Each number is 128 + 24 x the weight over its row's rms, rounded and kept within 0 to 255. Layers, rows and columns count from 0. Numbers have three digits each. The size before them is the row's rms in percent of the matrix's.

# v: layer 12 attention value, 256x256, rms 0.0358, rows 235-255, columns 192-255
# o: layer 12 attention output (transposed), 256x256, rms 0.0445, rows 235-255, columns 192-255
# gate: layer 12 MLP gate, 512x256, rms 0.0512, rows 0-52, columns 192-255
# up: layer 12 MLP up, 512x256, rms 0.0514, rows 0-52, columns 192-255
# down: layer 12 MLP down (transposed), 512x256, rms 0.0513, rows 0-51, columns 192-255
v235 109:143145128151102132143157099140139114151109138114138112165132154125105107168117170090146116087142152136110118125140135133118136156143153162153111156157138082107107106102187118175152109127096116
o235 103:135141177119172125134149111131117143115111178144130129156144128111178106136177142144106134100134135124100133141117107126153158153162117110108095149106124141126108124134138115163141094148113148
v236 119:123119121133113115098102101152128109111104135149139101098137099139134088111142124128098126159103119111137085137138143172117117156132106113138193110115169124103130141172125118147126126129127093
o236 109:140170105097141124120136151131182129157115118124102070070161111144102116125156152107180144158134139106144121077137083161180120133099143133088145113126113130103174154145132107106110143128106100
v237 104:074109159119138154138088082107141134153174138113141161139143127160137109143163110172100141160146134093151163115082116133159118141139135115130132080099129102087099125110119107130122199147124118
o237 106:140129155087144153075119093081101099111140110121113106111104186154151155107158142128122081133116125128148088119099130100133127098103074108111116088150130084125131158099116128111140165108095143
v238 100:131117197126110127077141150185141138142135133141146115130096101120113129163168089134094142154096137111162098101141135120126093132090145134110107148151156149142125123131127149148132167121117183
o238 101:136153137151160127133132129200131156199143127142117111108119104125126087118102115151084156127114107111129161164120124083111136114127151126125127175133119123171143099126128140123156139119105151
v239 105:131183154129147135114155167153118139082126125140127130108114111115099161132112127117105120093084098129203128124144151116089101118110082175111135089148115115076124122118121111109163109145104136
o239 096:214087121131135149148129160157149172101112102139157130126185123116122171124150108110129143108161133140126149149147154112078134175137114145131115124161103154095138118159132142129145097171095154
v240 108:125116120140158117112132138158145128091163128131128170127117114135124102102111111123153119115130136092089169147171157111152132153084138110149122152125113143140106116117141132162154098158105108
o240 105:159117141133134165139120094127085136138082179112099166117151065147163176122183162151122105113149096157114118111140159142157173181139152096134127104099123132158159148119157138104102130101089140
v241 111:159134131137094111074173123147122147100123118133132118147128181169151147093112086139142161082116148144157132097130095155126146142092165107105150113186134120110154134121136132128112115114122169
o241 110:129128120124098139107138155139104137130170147109162111132120130126123124094131117117112146150146141110153139141148126114118142122159128130091125109106109112139139118135154154165153108153133129
v242 106:119125092122097109130121151114136090122126095124127150127073129162153167073112150096128131130121110143143178118118129134158140140135118148144121146133128147127162145116140165181110102119123184
o242 102:127154101120125136132135128138128126130137104110133140104092128157147193128158147095163115155116104098136104121168108119117153175111131123171135129114123147142131089147140089137140106131134127
v243 111:112153129136124094137087157140155181097132145146118149110143134118144094132142150100130117146149114103125167132121122137126127149110124129102182140095104153095132149128094105180172130121117156
o243 106:142117126110091134121068115179134120146114165105101148136173143157125124150127121086143099170119138165102162126114159180175103146136145096139107148152144115095169134150144134129111155155062142
v244 110:145149120123107136118171137123141103150138145160114134116156140129128149180090137117145094147156190108149113099110131136105137084163136109154132134131134162138104127171131111126119103145138144
o244 107:147131120111157163124080138099164143085140148121138143164154120114108144146078144133155146084151161121144174158112147099117114121114126126120165145118152145107103118140116161165133123118098157
v245 106:137133116092162140178078133121112146143112114133112166150106124142112096108108114145133130099114124094116106155117105165100164139151179116123106070102136099148127120121116163149117124130144107
o245 103:124174131099116119117146089123111109078135131117104143126115107065139092151078098133124106151126128144166135102106147093132136168113111151143118137125157109131122162131156139126093111091090115
v246 096:136141123155148118137135149191096151161148118125132126174153130107121103125129116118125134128125151140128145143115158120104162112175138069110115099116087112139129117125163124114148159137141127
o246 095:133105093156130117135090132132132075110104150135091117139122100159169163120097148116081134134152131133132119174123135103039149081170142081121121123101110144136120158161146130110121137143152098
v247 107:132142135152096120066149156164106149132097139136102137123077106115094140073136083164124132102133153129131118098174108136147115132179111121120160155172110101105146143124146177156157120132135089
o247 101:167184149154156088129146122164162114159119076113131117082094092134101150117141077123110131098152111155109129146142158129144085140134134157122132171119122123160117126133161154110166114151122111
v248 102:116089115097103148093143134144170116107123146132101137095131110132117074104142116093081098135122157153138140114139116082187109137094132112088143087153124142107122119148129110111127129115176107
o248 101:153133143113143193137112111128178130154088091157157117117118119125093151147165110123166129108133116149157101143179153156174142138112102138080121103108128120161146076122129089142143091163131127
v249 107:094125166157129135134131152132103088157151116137157125155139133154118099139145163103110123134130145123110112136149122179097106124124107149138127121092128100108129183161130126119099128140157149
o249 102:135155116137143106165078136160122126097134156153116121143130094125115153138152121159167137144124168111147143117111144171115068128136149125131094139143126166131165131143110106092124116114108163
v250 117:075101145115132123121117105099126134122149112150133126114132126137159081127145122105130064122140155126093132117157149128127093126152094143086131125108097127139154110118148174141112141080106108
o250 109:115132148110135126091106099165174149105145129129138108139096129097125119143155125114112132107093126127083080099126100140100115149157109115116119144138122110105091103095172089135137144124143120
v251 105:144101159141119139077115112149125128115125120127146135077154129135105076168176105135107157147133112084134154138093134115166130138120145095137134117111099086152152117153146155099141053170167091
o251 106:135113119131119117101134072122110147123143148131097137145117106094081095131134132119136154143131150147167152158119129095145118143128095092133100121176112094124087107135144126156134097136152095
v252 104:131162144125097125139096106107134151122136143128122103121123162135189117097125098134153154118136164129121132127133162146129154179117108113092122136094103135134077101160138106116097147079145136
o252 103:149140151175170157132149160160100133103125113094101136130116176148123142094168103125115133083066113140108127135127132156127117114102112117125120183139088087114106159141132115136110095111120153
v253 103:134126142105152129143126120115094130127154082135139158105093129168145149136105132178110086100086121147150116109140143130098132144106089097138125126093094147112144139139138112156157095165083161
o253 099:140086123085125132124118145142126148122132162143146105169134093096164118117135174194118109155114149120109142111148121104115115123128118097135159137095112112097131115119109151136147158123137170
v254 104:131108172125140130131123150146108123121138103151132092112134117125107099135159142111146105147170136160111136125105134096138094104126140138086166134138136129138125125156193136104167125111153089
o254 105:153170128126121116139118090180112106119120139152069120094124085101159087139134122094129141095106139104131126113104129113135081127159117109108172155129167149141111112116136106124160144131173126
v255 104:110097111115180159133127154141102119100105143099097139121127119098139147125107133119150127096133114119095061100099123125104118131140141134127150102117144115097150112151134132143145125137082125
o255 099:132134112108166164156101108099115139109121129103127126111170138085109063178149159110106113161140125131127137137138160128124141142147165133113096116116147202109144151135136126139124168136106076
gate0 096:151156133164100157161140171128118130104094120112136130110085132158122118146122111158154103110076148130160144095134097098154120164164145126146134126139081072134144122141113114139141147147111154
up0 100:093151127126149134094099104124127098114121125146144151157124145120171087140110140122137145123159185166130130067140133130109183135113108139129135131130130160160107129118132124171105129105114155
down0 099:140115129116101138129125135140125098185064134101139139125042166111104126139115153142156123129101138079151187118126101095121139108067135126119109094138101121101158147143157103172118149158130103
gate1 097:099115189124132177146118120094160137123151082144110115095169109116156093124120113149098103132142133112124112155133112134152161166086167155138124125115086152106161119130132116102120104130130126
up1 095:168138183172147154134129113150087100125117092096156127147120097168129142130146141125127122136107106125112133117104095077087133089095135111103148110193106094141101161181135091138102134102113137
down1 103:117156072121098089120124116128138092096134164114122151132083140139140109113149115172088098118115141127111102143135169149164159119153128127151137181095129100144133127131115136127150088173162125
gate2 104:125107134140133131173100104163094148128136151132078090110140141142119083195096094118177156142115169144151145122142169135168089168113118139141152176137141159179084171117166170143141135149116125
up2 110:106099101172177108127108115125085130094172133141099152077113157131118122162127154117126132143149166166127132140138162111165155134147152115152197133112091156127133136134155154166136107126143179
down2 111:114077173109106141126141110080132144112133153147106127159110106132139150094120113128128123106127109113143145146130126108146146109116163125080111130102129199113105129118077127118104084161172139
gate3 095:108137124132172097143177170086105156130134198128131121083132108122155121142146115124136110108154125118125141127113153105155114107157125102125136102119103191101158128092102133140145133105099134
up3 085:142096149138104063156145088126147154120105090128143121140151110098146132134141134111132099159103090153171115125173142133119094094120115129147091161105157156127126121132065091123089157099155104
down3 097:126180129138131163134128126131096133130091135158097115096148165136138155097136119145106132133160186120104141143124076125097142117157125093103119136133109124117112150116159116137182117140142117
gate4 100:142167123118120110124122153141127152135143150130154118124108137074094128105153127124121125158147115145127102163104132084153105113119123124124152112146076140145145131126107110144134138125131131
up4 100:114117172157101149153161085138115102127108154127171138088082134103122126158108138145103130128177137166133087143141143110117087144100101118095146144120144138097132144119098106131127117124124109
down4 102:101115101115141127153050094147141114147131115096111136161171151143102109126138139093149147105095131142106103108103099133138126110125096135183118143136170124112100113154134116130148144080157094
gate5 099:146104129124138124146126143172115124143111127155117108163132147115151177092114130174090117177112149121138151167131124126142118102120116147131152139141105133125087081116129129115110065159109162
up5 104:132157137152128124106127117130140131140159131166127133165167158120117117106114102088100124144141142114135136091152101113140162105153148129182102129116145185128133112114117140132150176131112132
down5 097:133112132125078107183144101148114138110107139126140123132117120137147127131155123127088163124099096144103115153103150147144093139125096094105122157165139102137155181133158118120111139186147160
gate6 093:098133147170171140129097167138153097137155116124096152095152123113099125112160156101107111125134134123138127135116118119120112125144105142139125156119122154143102117137104125161114146128142147
up6 097:139133120119110122101139130118153140077133100164160088151121118127127111117102094107103087116150075131127123114113126138138101142140135121133124154111110111144118176117121136109090112142078126
down6 096:133113167136140154113126090167121126142126149087104141064153169123119128120128168083148136109112170127086150130173117115152114132096117123074178138110106143149127093132150139143164140117150114
gate7 099:160159118212098119111156150147135114142163110168137089133139145146128121150126142160121081129137182121096125137120132123124102124142171140117172120149122127148131189103145117092142135120105119
up7 098:163150087148109176098150162086133122151129107124121117083140122102122117118128154113183079117117130152131122161124150133096109173118138122083156090185156129142124144116125132177145118164137125
down7 100:142126123108146097129124105147139168137121158118104130099146119142128154089105170104124126130157118087096093081163125132159133098110118168122175129100125108120111118160099135109157135176137157
gate8 097:098113142129147132122111148144093136084157101131107117130093151130154134142124146101109165125127113127085108127163147125163139130134094074085093165137129123140125121063136169131142127087077121
up8 095:098093101109117133166098072123123130159149137095149124125150162118110115134115119108112092108122152125121138140115125157156130121170144173146137126136162127127103116164122130106139110140098165
down8 085:136151141099151126112159134129109121070136139144126141113111094107125134160136109148128134138135121141130114089125156091108159116093125118103070163096106120135100105122131129145137122121132103
gate9 092:126089116144103117153145129122111100097138093159097136127127120135125135133138115132134177130114139161128138126143146118075103082130136165130140092149179148126130166142109134139159080125100124
up9 097:171115088072127097093130124134125104117145161128156138166128127144092101134157161143155088171089139065129154147159144134174131185140107110070119169170120135096136113159136156154104127150142114
down9 096:149139153153113139136150129110094122160134121138118098121116120159168155120111124114106124130079155129110138104128145101097115095068106152203130087142138144109139143083129144076132107117139151
gate10 099:139124118119103126114169114117129132133109070118132134129104131133125151141085121119148133113124150158129126171100126135158141131160137103147120158125159105110099155145120146133179165162106148
up10 098:148091119147115108133138157103144128127105094140186125129120141113136132104141141094150074144141163115132128096123129103133120159185159128139162150083113132122103152104099133142115121125111121
down10 099:104112151108134163114115131136131100126134130140069155119113105130096129142136080149108141137124117132148101125144128124114117089091108116126091098119135150128143086122124113120125133130136137
gate11 094:116136115105125108115162126094109142177115140115104101132149105115125119074147109139091130139088117089145062091120131127124114120124147153131137141155135085137095136161127146155143085110115130
up11 094:123108114151089162130159173104198073148139141175155105105148180117126134130129157156148148137103134128098148126119137105134122126127149165138086121107127086093130134125173127165107131146164090
down11 097:073145145066133140110128112146083141104120136111120174152128138154127097074135121130133120161137143128147139147144097144143144106134092090119119125127129135155151117111104126098104163095139138
gate12 096:131106106123137127130101158118125111147114127142123115130116169103117154137109140165081125089112127134095144134124119126076128135129109107152138131098175114159151108105122118121110110144110113
up12 105:134119141153116099148124161106148108114112157128137075136086129102151119097148082098137128144153101135127099116121153105151069116145122152138132150111127137160154129125069153160166149141116142
down12 103:113135163123120098159150112142108117122137127082191146135140106149131112123096140132126131136180131174172162151087127105123144117137168151128122116141113142146123134139119129088086162113132117
gate13 102:108077105122155115142112127159171067176101154176141091128117138102128095126119122116118135137094111160116153142135146169154129119172147162114143143136148116089137116139137111090141137125113121
up13 103:117131135117095114142128153152114156096177123099126146136123106122103136110123105110126128154172131128105092127168134110107087136147132130112123112120148144110095163084118139109139088110105120
down13 107:098150135135130120096086146157145133144158178089143117150109133095114083149107138147128148089097163114185141092153132159143138153107123107093112159087157148118111113149124121144090113156127100
gate14 101:179159154118116133118151130123098137108100131102093148143124141125117159126119110118145082133118121138121148106124150136166097138110170166116158144139101089138128139175136124152119132075097182
up14 093:122151106121103166129157121106115098132099140106138141084156124141116130103143134134141105152136182127112119124131065129160108177145178132133107131168151087154153133123085133121129114121123143
down14 101:170139137126155137120129064158147141111124134163118157162108136188116146131137123147086154152112128104164124112121161125113128109110123113134130099087136139117137128106068091143128098113131122
gate15 097:136163137154163120131078132109123138141092115154105146097152164096112089133141100141153106120150145128181107098137083107137112115091151138157126173144115152172099111130118150087140163118158119
up15 101:152154106130092143092065121101099126130132183124129113181126160136132094115132136110114124139126129118158111151115150132140099139119146169151170146173122150144107126147128131133128125106129125
down15 101:118153096143134104135109103138109135148138112107143156132141110126127138157123085105135144140158156126127096141171104164136127090088106152135105135111107129163162152127134107148139098122128138
gate16 104:162136112118135139153154104200128097097147097125169134110126147141118093097080136121160089098148122111108108110092125162183079121164147125129114102129127179162095124127106087116139142118117174
up16 101:112110180125143165144122151150149150122134173140104148127126141127112122132139103155094112131113147186114101150122126118085124171114145175080087131158129135123130166098081161139129139128127096
down16 100:136107126149148115080138106107105170139107109106098145151170127165127139131127141142099100123138133111117168168179109135149128117102125099129141161095150086113140131130170145144164091148097121
gate17 100:111090112170140182099101128160076110133107144148145106104130141120122173120111159089149118143139123142144109083146147152131127087114184108125131108130151126114153076108133123077126145145117118
up17 105:104123137126130132105154155149077137118110116138141130106140174102121135147147163130099093140138089136083138161139162160151095125115115165156111135124132177123128122164159059111095194144149113
down17 105:140088136160141174132125112135164191163138115162132138098127108152143172131098130128134115110138135142180117128132128105175134129100148126197143133157123136123095111088105134140117104151139183
gate18 097:126140078118124152124133118147162096099127085124122102161100100128112145166136127128099096114133150107129132105137160138214130096114117123094140134094149126140107138138150146077156156134120150
up18 092:122139137174102153141154130147165147127147115144124133150103127091120121105110155092133117154115138108112148113132130149150110132157105128139116108118133102163119083048129167130119136148097146
down18 104:103111130141190157124116163121161141139101121158135135081103116139160142128127139127154112141108170127116153157168112092087109158125134108171103110162100125105152122120092097177136137129114114
gate19 102:155127128141113097085127175121143136119122112119127105089110091149097108093134125164130132158123132127130107154112142113150107121081092076148088115155096146155134135082169140094166128106171150
up19 109:119148144147121137148133190108119127110127139097170147180129103123164148117122088098136135120099103118136132115125160126136086124133124141146173154111079114128159145080169148147116107125122132
down19 098:135106114118108135141121147165093119158101122167124127067125136112082151156119116167157144110112124141135126097100144053130137129090127096125084088133145123137129144136106091119144160082132115
gate20 109:142136122137124128121105106172114116156165142128147133090127125115100132148156117164110180160138132114128104170151103152116108109145093141134122091107076149118144170118133127142139126140113164
up20 111:091120136102150137120121125128166117084114104148124139151115136121131117142125183064161114114128110123152146128114125106122085150140132144119120136133134123116093090106123142126077162104117136
down20 103:146143154156135120118146121121127086104121118153121133121138121144101091149158086166118118106147104098099119119159109143119159143129109104143106110120079126117102194150140104098128150189159128
gate21 098:149099083140091130100164160088091113127171130106104128166135151114134134120107108141116088175120122108134135147146106093129135121099109161124102133116156091112125139115163152112119081099118131
up21 103:167109101111143103139154084125100129111111129152146114137141120172131148120108091123167120123157127161098121176113136136091152128133111106150124107101106134184120117151107126125138162103125096
down21 090:100111193156146141145099172122168109113122170100100089145150078123130122100132053135087125157106104097151136124145099116147091104149151149134132132154155079092112117085121149127131101139134140
gate22 100:130136149069154160132131103111084133122130164138155146135124138119154128114098189149125147141166113116163118078106130156129175099116143129169129136157110121085166088164122156134132130141131121
up22 098:150141092159131126116103085143109122124092123096129120106137113106134119149149118115127184146127107136069142130082142096129109113150127139146113119156143129125102183133121109078134122116098128
down22 103:144104157080100128143180129128145131132086170146159157161102136100129131121170126151122084120134124123151130098154114150132127150148131145150090110148139128127120133133157130136167141135140123
gate23 101:114164130117099136141126115130123148133135158137135161127156169145113084148143075126142111111128154167154112155117116159117115144116148131072112143103146058148118115136142097152154104178143121
up23 102:135150124103052137106100112178140119151143120109155137112123114156085128034121102100128123141151167088130120070135139139157145135104135080162123127068135128133107108101168132123107132130174122
down23 098:116113176153163105159177076105148135146134125087139080107129148152130125150169134125119130208076141142165162124113136099107134097141116148118110144130146129107096138106132105137113138102105145
gate24 100:102135098125125092174134150140137146108143078116125137102105084151107107159131122149105132117110153041116101148099130100143152123115155132174114139153138152108111146065149140145128124120145144
up24 096:118138117134183112113089177124120134120128139138146182086126109148133153120142118121159140086105150108143128104138118138110186114164162106153115127090139105077116141138098065142180096130166142
down24 100:105110119103140100162133094086142171126160097105162118169083154114131122132137125157140124150131135174084118139106172124155102132101141105159118136146141085154132158121175148146105156130069110
gate25 095:114091109125168131121076116181149127099157118110181092151146147163159145125104177120127171117096171130166164166132102137141156157154137136118156143110098143161115096127118146121094107159115103
up25 095:118112127135123157115156148155093137096153110128181167090162160169064151087055130127124107141100164112137107093127138131154162175145143126126145121122134117173155112118107137147137089132129139
down25 094:162140134105165122164108128070162139162113132147100150096117098099136154169156088126123129124118105120145111136102153149070114122146071135150133128139169122082142151110157108115158151039166093
gate26 103:149101105103124136147127107113079082140147146137119092121149168135133140132139157149079126087092152154122122172087135156083139160166156100131098135116117153154132155159092121097142127139152090
up26 099:124158144147108138130116116115157128117112109104122149143076150161110114127094105133126127133132126137134119123109146128150085139098076172154133085117133110098117119147124107126141137125112130
down26 103:136130162097156093104090129144176144156088160113116111169125090135157129123132096114138103112110120145124085132158110121133134106162131137138146183133176117129152135115147150144158135104164150
gate27 097:136153162136193124096113173103165123150136103143163126159115138173108124118137107143109104178113111099133108142121101133094157147142148122140154114125104134127159174143133127119150117134130111
up27 097:165126086143090153096102137107114125144151133130132124189133149157144150091157123117127132091104148087168173115098105131122148176161113147125108132127130098154135126158132122101143098136139073
down27 095:114134102096153113186116115129139131134158118140121128126152135186146151126127162106177126125142087155096119127094151137162105144163119113123142118122135149114094118089116094146107130109116118
gate28 095:114080104135104102136144130106154104124139159090105146124108148094070132138126125142104123111115105136140110167105145090195098102134165121120072114151120142130129163098127119145129119129149142
up28 097:144127107134070166129128155089107136132124179167128162120087102130159092133140096134146106084097112117134094123127108068123165101122152097118149187142157136157153113097139155097115113127132109
down28 097:141122133132127148180153126129122144128159131107173133091158130103141127128120110136113205091105114111108117127134093120140124141143090088145153105127156139155137162173152124115157136186163142
gate29 099:164133109153119106155113141165130133111131154115166154113146160132099115145105143113105178119096151110113163114132132144088112115162081109126139103136131137138111207083119099088125178146132125
up29 096:106093158112131149103114142117089139114150137120101115152117158112171110128136120154127099134137192151122088107148113110124151114123131121108093140134150143129113144115146162155153099136105109
down29 092:173040102131144142152101105185159111133070159119141140141137144133128160082133111117114125089117105115143141155093135123118118135124082100130137139130131128114123141117090105084140183143088152
gate30 098:158147104118136129119147169131147125122147160123185134118161174143078153152161138152143140176081119161135129154134127136127130151136153091128162161159132102129135151168109135129118106123133134
up30 096:091139118113135125108095208133063157109140109100131078140128102136136158103091096112126139166174146142132119174075112135165119121156109127145101107123176137154161154122129160105132151119121125
down30 102:156096109119098141149116134111152101145140097120158092137133132078112095104167126106165129128137153150143092147106081126122116161129138122153094157091132151132133123154122126126081084092134114
gate31 099:111113128072144136135128123138109118137127159089145084142155160080151094135102142109181151155118101122138143167166131122130119141128123121137123138155160128155151158073152149121087137115120142
up31 098:141157149119133114090143034151174151136113124100123128110111169096083146076110094110116162161133111120122125142067110147126123137123099071111124119153128161160144144101092142138111137110120121
down31 092:118150150152129159143150166125111136115123115189132174140120127144113099147126114148107108103157094147136135114118151137102116081132092154111135134106094125065081170153113129150145145104145113
gate32 095:077101122123123115126105129125140123145133131140147117136116176123128125133127112134128130141122153138167123116148134166115132136108142110139140183111132118122109095149126171116090149125117110
up32 100:106158151113127122141152100102143078074132147146084107130122164087176159140131091149125109114136081114132139131136127094087124100139133142147113163127072123139120134129170148124132141141138131
down32 104:103124094120143131098116146130118130122141113129147108124102155145145134106141129085115126153097118107171132116146144094105133149166140107091099138136117118121140083141172134156108091082106117
gate33 093:140119099117160111117138110170112115165121138144111117111179131148124129116150107085135136117178147148128160149115144102105090121157096189134146143122107135165130113107159127132103124119164138
up33 099:132154139092144083140153117104136085119119105104118136142163102096141144115163126105138121113150127131113133141141144108132128161130136160147145166121097150105094128142116164140108129134113083
down33 095:118106128120092129137095154078139101176110168144113130145119169127121131108122104170134116107122125129161095175105157154154151083102128130135083096139135097120175088141138157162106095116153102
gate34 098:127124102147096116153111146138154168157114121105164172102189099135111128118124121099106114080113142111116133130130110176117112133148140136118116110122109120116122123160120126121142092079138145
up34 103:112200144130090124132136123136113175133144123147145139155153124125145132127103155118143158107139108161161109172134165145112139153134100149161094102109110136107062145176147133119114078128184170
down34 104:153130099084161104144146144128088123138129117098114135111140146139131131112160150112143097130144097100110147094090135147134133150157145156108112102103118138125134122097110094123155156120110162
gate35 095:154153160153128147131104104115172092131136073104118080111166181158191096159135159154073143115104144115157165139134134161132154111122133089133132176101139120137123143154136127112135127150092114
up35 095:111144107137114110161119096100101128083141110118142169119117133127136149065118151079121133074109128130133101167126116102136115129134119133123133119129155117127127170149129128136157110138099126
down35 099:126150149176089152088110134093154175128119142112131135160160124126085112137158129098139116125078152151132100142138148159178113123138126138117137090119131094122132085120163096162169105160140122
gate36 093:119138123130190150146136097107107142149154144121104094109154139146130128143146134091106127130143187120135159130146106112083190117128152083143091129108131132090104146122176117138135172090107127
up36 100:157154133127152104153119129113147121154154092080156123119127085118090123110151172142141120114135164178078141088125160157109121153138121130129138120109149132159132134141084120137112069135106119
down36 102:120137116090125135085152139140102129101134130160159137098155094165111100095138108142131090093153146148106064152085105078111148087129169172116130157137151124200153089108143133119110165114144178
gate37 093:141103129093134150112130163132148142097124113078144154136108125123101098096148136125113110171113153134132176109133174103115157153140171141180111084102114140122176075103111118130136151121164128
up37 095:104118119130157149114141130156149120117121138073103158138128138193115135096127173132115120097104130114144152187118138138153103129141147156083100079164177142103105092142148092138127097130131100
down37 095:136149143145128116143121112123109147162147121170122139140200105111122149134097111110110135101123101141110111119103085112098137093093131132143159118096116126121097153120109130112118163142101116
gate38 096:106088132121104115087184107136169128110125136093158119085155156097118118114160137113148160171133164171161097168163078066136162148152135163111148140158107139126106143143157122114139100137138105
up38 091:131110128175177136079123163116104133150098131101096114105111136069106131102127112078145135132172119143099167162169130155161154135102121113165145067124097116113128130124171111140095139101142131
down38 097:102139118120162087146183082116107169121141124117137115103145155150149133167123106118101121192115122136147112146140110105135099151185095096124120081157150166135126119151115130156138114146104112
gate39 101:132132086127070158118108116128161169122128151164118135141136085110144088116130146164149128176117136168116097143099103123152114099116112133112133110164107092135173133181081144146150088122160101
up39 105:083143130147144111130126103099140126124117151132134092095139135124139161128099124133160118113108116115156103127124117142090118084139143119136102130140121106161125137172135144124126162098111123
down39 102:177083081081107179136173135133133117115106098116140146158092143104117134104118138111158078120154128106124132152134114106158134138089162132104150112130138132105128095102137103174139137149120139
gate40 098:110149147103153085127149100142116115131116112162142078120161148105137124118166090127158105124086116135105127120164098122156185144116148146161120109131145105124140143099125150126127135137073081
up40 093:107113089134129117111148130161107088198126116073110130118134147056139122097114141129128100126097108143111135123127065094147127120150147131145143115143135139144150126138146079117151106129074090
down40 096:134163137141108102110112118108106116096180136152090136116152096115152144150116158107134140117085149105074126103114161122097111127125107143096150166122169098116142087165146079138128162124122145
gate41 104:130129141124148107127119145145115098141145118103103125123141210132154140114124117094118133140130121124151143101093111121143139127096137146108138117118118122161083142078195166103138113152107118
up41 103:114142122103124084138140128131133184129112130123123121170147138175138109136127121081133093135097133124129113110119125092137159125117139129133122139136145111097166115127117150091159167120143120
down41 103:117116132116126119097102110124140186136110140128164085110110138147153156114136144183109124180124100139131100181106127142156173117093109107133090154123155089116114160130187156104106135087117117
gate42 103:148138151150104142125112174157119095136149109113143115154141140122183100083140121181101113162152116163133146095148154161155151139114107107167149098176168128126115121145113146164144086141118124
up42 100:081119153125120160149123136096152178112102127115149151119116144112157184165132109104099134176151107100124104124148133122102114112122156144104128132159145116155155129162135161170123113047067106
down42 091:103164116134141093124139166163134131119137141113122114114129130106084106130156103153154144119095154184139117162086141153103128114093149077130126153086097171100109141149145144100174167135134148
gate43 097:189135117108169091124125150142083129148087137140123142151167139093146153097103093149077098140146131089112151103162161093140126128096109121136133149144101092124133143095146079107143120130128155
up43 103:146163115141101185150164151160145164151114127091159093121120131120113122130160096133152197135129119138135156094111112150132121122105123102099150134155122114111147109142088101162104138146100156
down43 101:139120113110166146127133119136090136122123123151097165104146101156150138126095148107138139111142122141113136135121146110129106094137146131123117114114115145151074138108139152158118128135108170
gate44 095:103125115151152156115122098133137145118149095115119128086109138190139141106157136116151123176134122094151113140150134142161095106128142117130149134090093144103076124137122098134131157138160099
up44 092:116152145164170183150177111108086151155092130100105128150124100119165120141136127118104133129101135162119145107128104126105179186106128135091158120143129120131146136172123105156153081132100115
down44 094:133107142128173139081094089101113106141158127130148132114126138180125138139128116115110174139131137115143119120152097068191102131111127154116094129141159151167130119118146103129125144114109173
gate45 100:133088082171142098126135133114141101123146130152077085194144129128113135120111141106135107137142111121114091196098124121140162192112130159127125145137114099109104112121087110145145132120130118
up45 096:087132179101133103120127135123119119162143119139117120130126135117152110138169167190142115120135157145142102140114166146085084145128105178132159129120140134111115160134170122107131117112146138
down45 097:117166083139099125164101157142129128142136132123120120122134120127114142120111058097115115144104139082125117180126120138183153113119120151121151128105108111141141160167095125136099132104128134
gate46 114:113143130143137123122142106156160130137133159088162141100081149149153157119148152122149146173126153098101097136069077118161150149109151139137122158144136085085086082115132120146127162140141120
up46 105:112122150102189129130099127143123094157137145118117094122143047123154120120102178126133124122124150138092132135122107120132143093180128133108134145133113070124135093121118122128107099122133127
down46 106:106137131125121111137147139149099130102145151118163177123136132123074092105149130134157090100150117184144158125109106141175202098077133144065163113155090135104142122128120134140134127114161123
gate47 105:112138146098158127116145117129134129158141146164128121112123148176139148115139110137125114105145129147142137121123127119143142152126086113099183131193111066146121058135162137168124114159159126
up47 104:131139164159133135108116119089089109093178216188093139141115143079119152133087154135153147087135117100104090128123120115139102147103165126183139099146128157127131103110161099101140134121134173
down47 104:108078142150120114173086144144166148128130158129157132106118152192085141130137122135133106108129154138133177150109139125127142140150121111149152114147140141122118140180134155090111170139118103
gate48 096:124086178117126131137156157149128176143170156127151138176129107174126140150121104105122130162191158108145135131079118128123129155141122160097147139169099146099138110098156175097134144140121121
up48 102:107092154133121139104141138121138182133140098116112115160128120112170147174129159207142163113123147152095147133128167094135194174152130131133143120100136139152122131120175124150106158105156129
down48 090:095133104110134113129111116087130095112109133132117128113123129129094139121104107102121081108128134118153111154093127125103103091114152130108132125200123099139131130169104107121137113120106134
gate49 099:097089095123131133123141121146169091114151164120136163139107089125147104084175123161146123111084144189140114115181135148111140128125114107110131128126143132101116167109076087083117109171112149
up49 102:131146121149126133135127108155158141105120162123176118124170102118145143154113100141150120116112110114139103116097128138132154074068094111148130149136148077162114110178164138116107147118131143
down49 102:093123169124169128124160120116129109134117104091096103158116121113146134118169143136126082153144097134118151139054090087136125157115135133136144107118114158158109153058097150151136124095106099
gate50 105:174101106164025131140175115131111122157140139107116067098156123138119101094128148138143129132138093106163163087144149159104117125103103153117113116113124099147128139125140110106102158140120114
up50 104:102154151149163121140164128159147168133124137132092129104144150119145158100111133151155124125157110086121127149155142115091154157122102140114143101106107118095125104156106145096127153134124129
down50 099:135080112130088135143068135151112104124144130130118100122114131124161134115146108130135159128130176131156105098161106129119120127121140180127125115145106078123133149172146132116117095127156151
gate51 097:136117109121113130134136142125167112102116137104166150139102163105104090135115129132139104129100150125118134107129147144116170134096135116119140182147179105096096115089097123168130150108137121
up51 096:071110109160119136169136113131108160136117108137161165148113133098088124096121184082135113107140129091119154123142147151113148165152140152137119114134175139109115136099143104092128115139115137
down51 094:159138136127180093104076115140133080153104176127153133064128153119145105119121075133120162089147115136116114144122120110153116126133088121152107148132112134152163082136129120160127119114131146
gate52 093:119115145126139114093140124134149143111122159143159133176122097157114128126158112132124152084111125150104132121138131091115139137165111159128109091171139189117121114123136164124153106136070140
up52 095:129151067135143120073141142145144150122136165124139109141103169157109115158131162107148129103080146112136131144156113155116105118150115090146125107136123075146151117130135130142107106148140096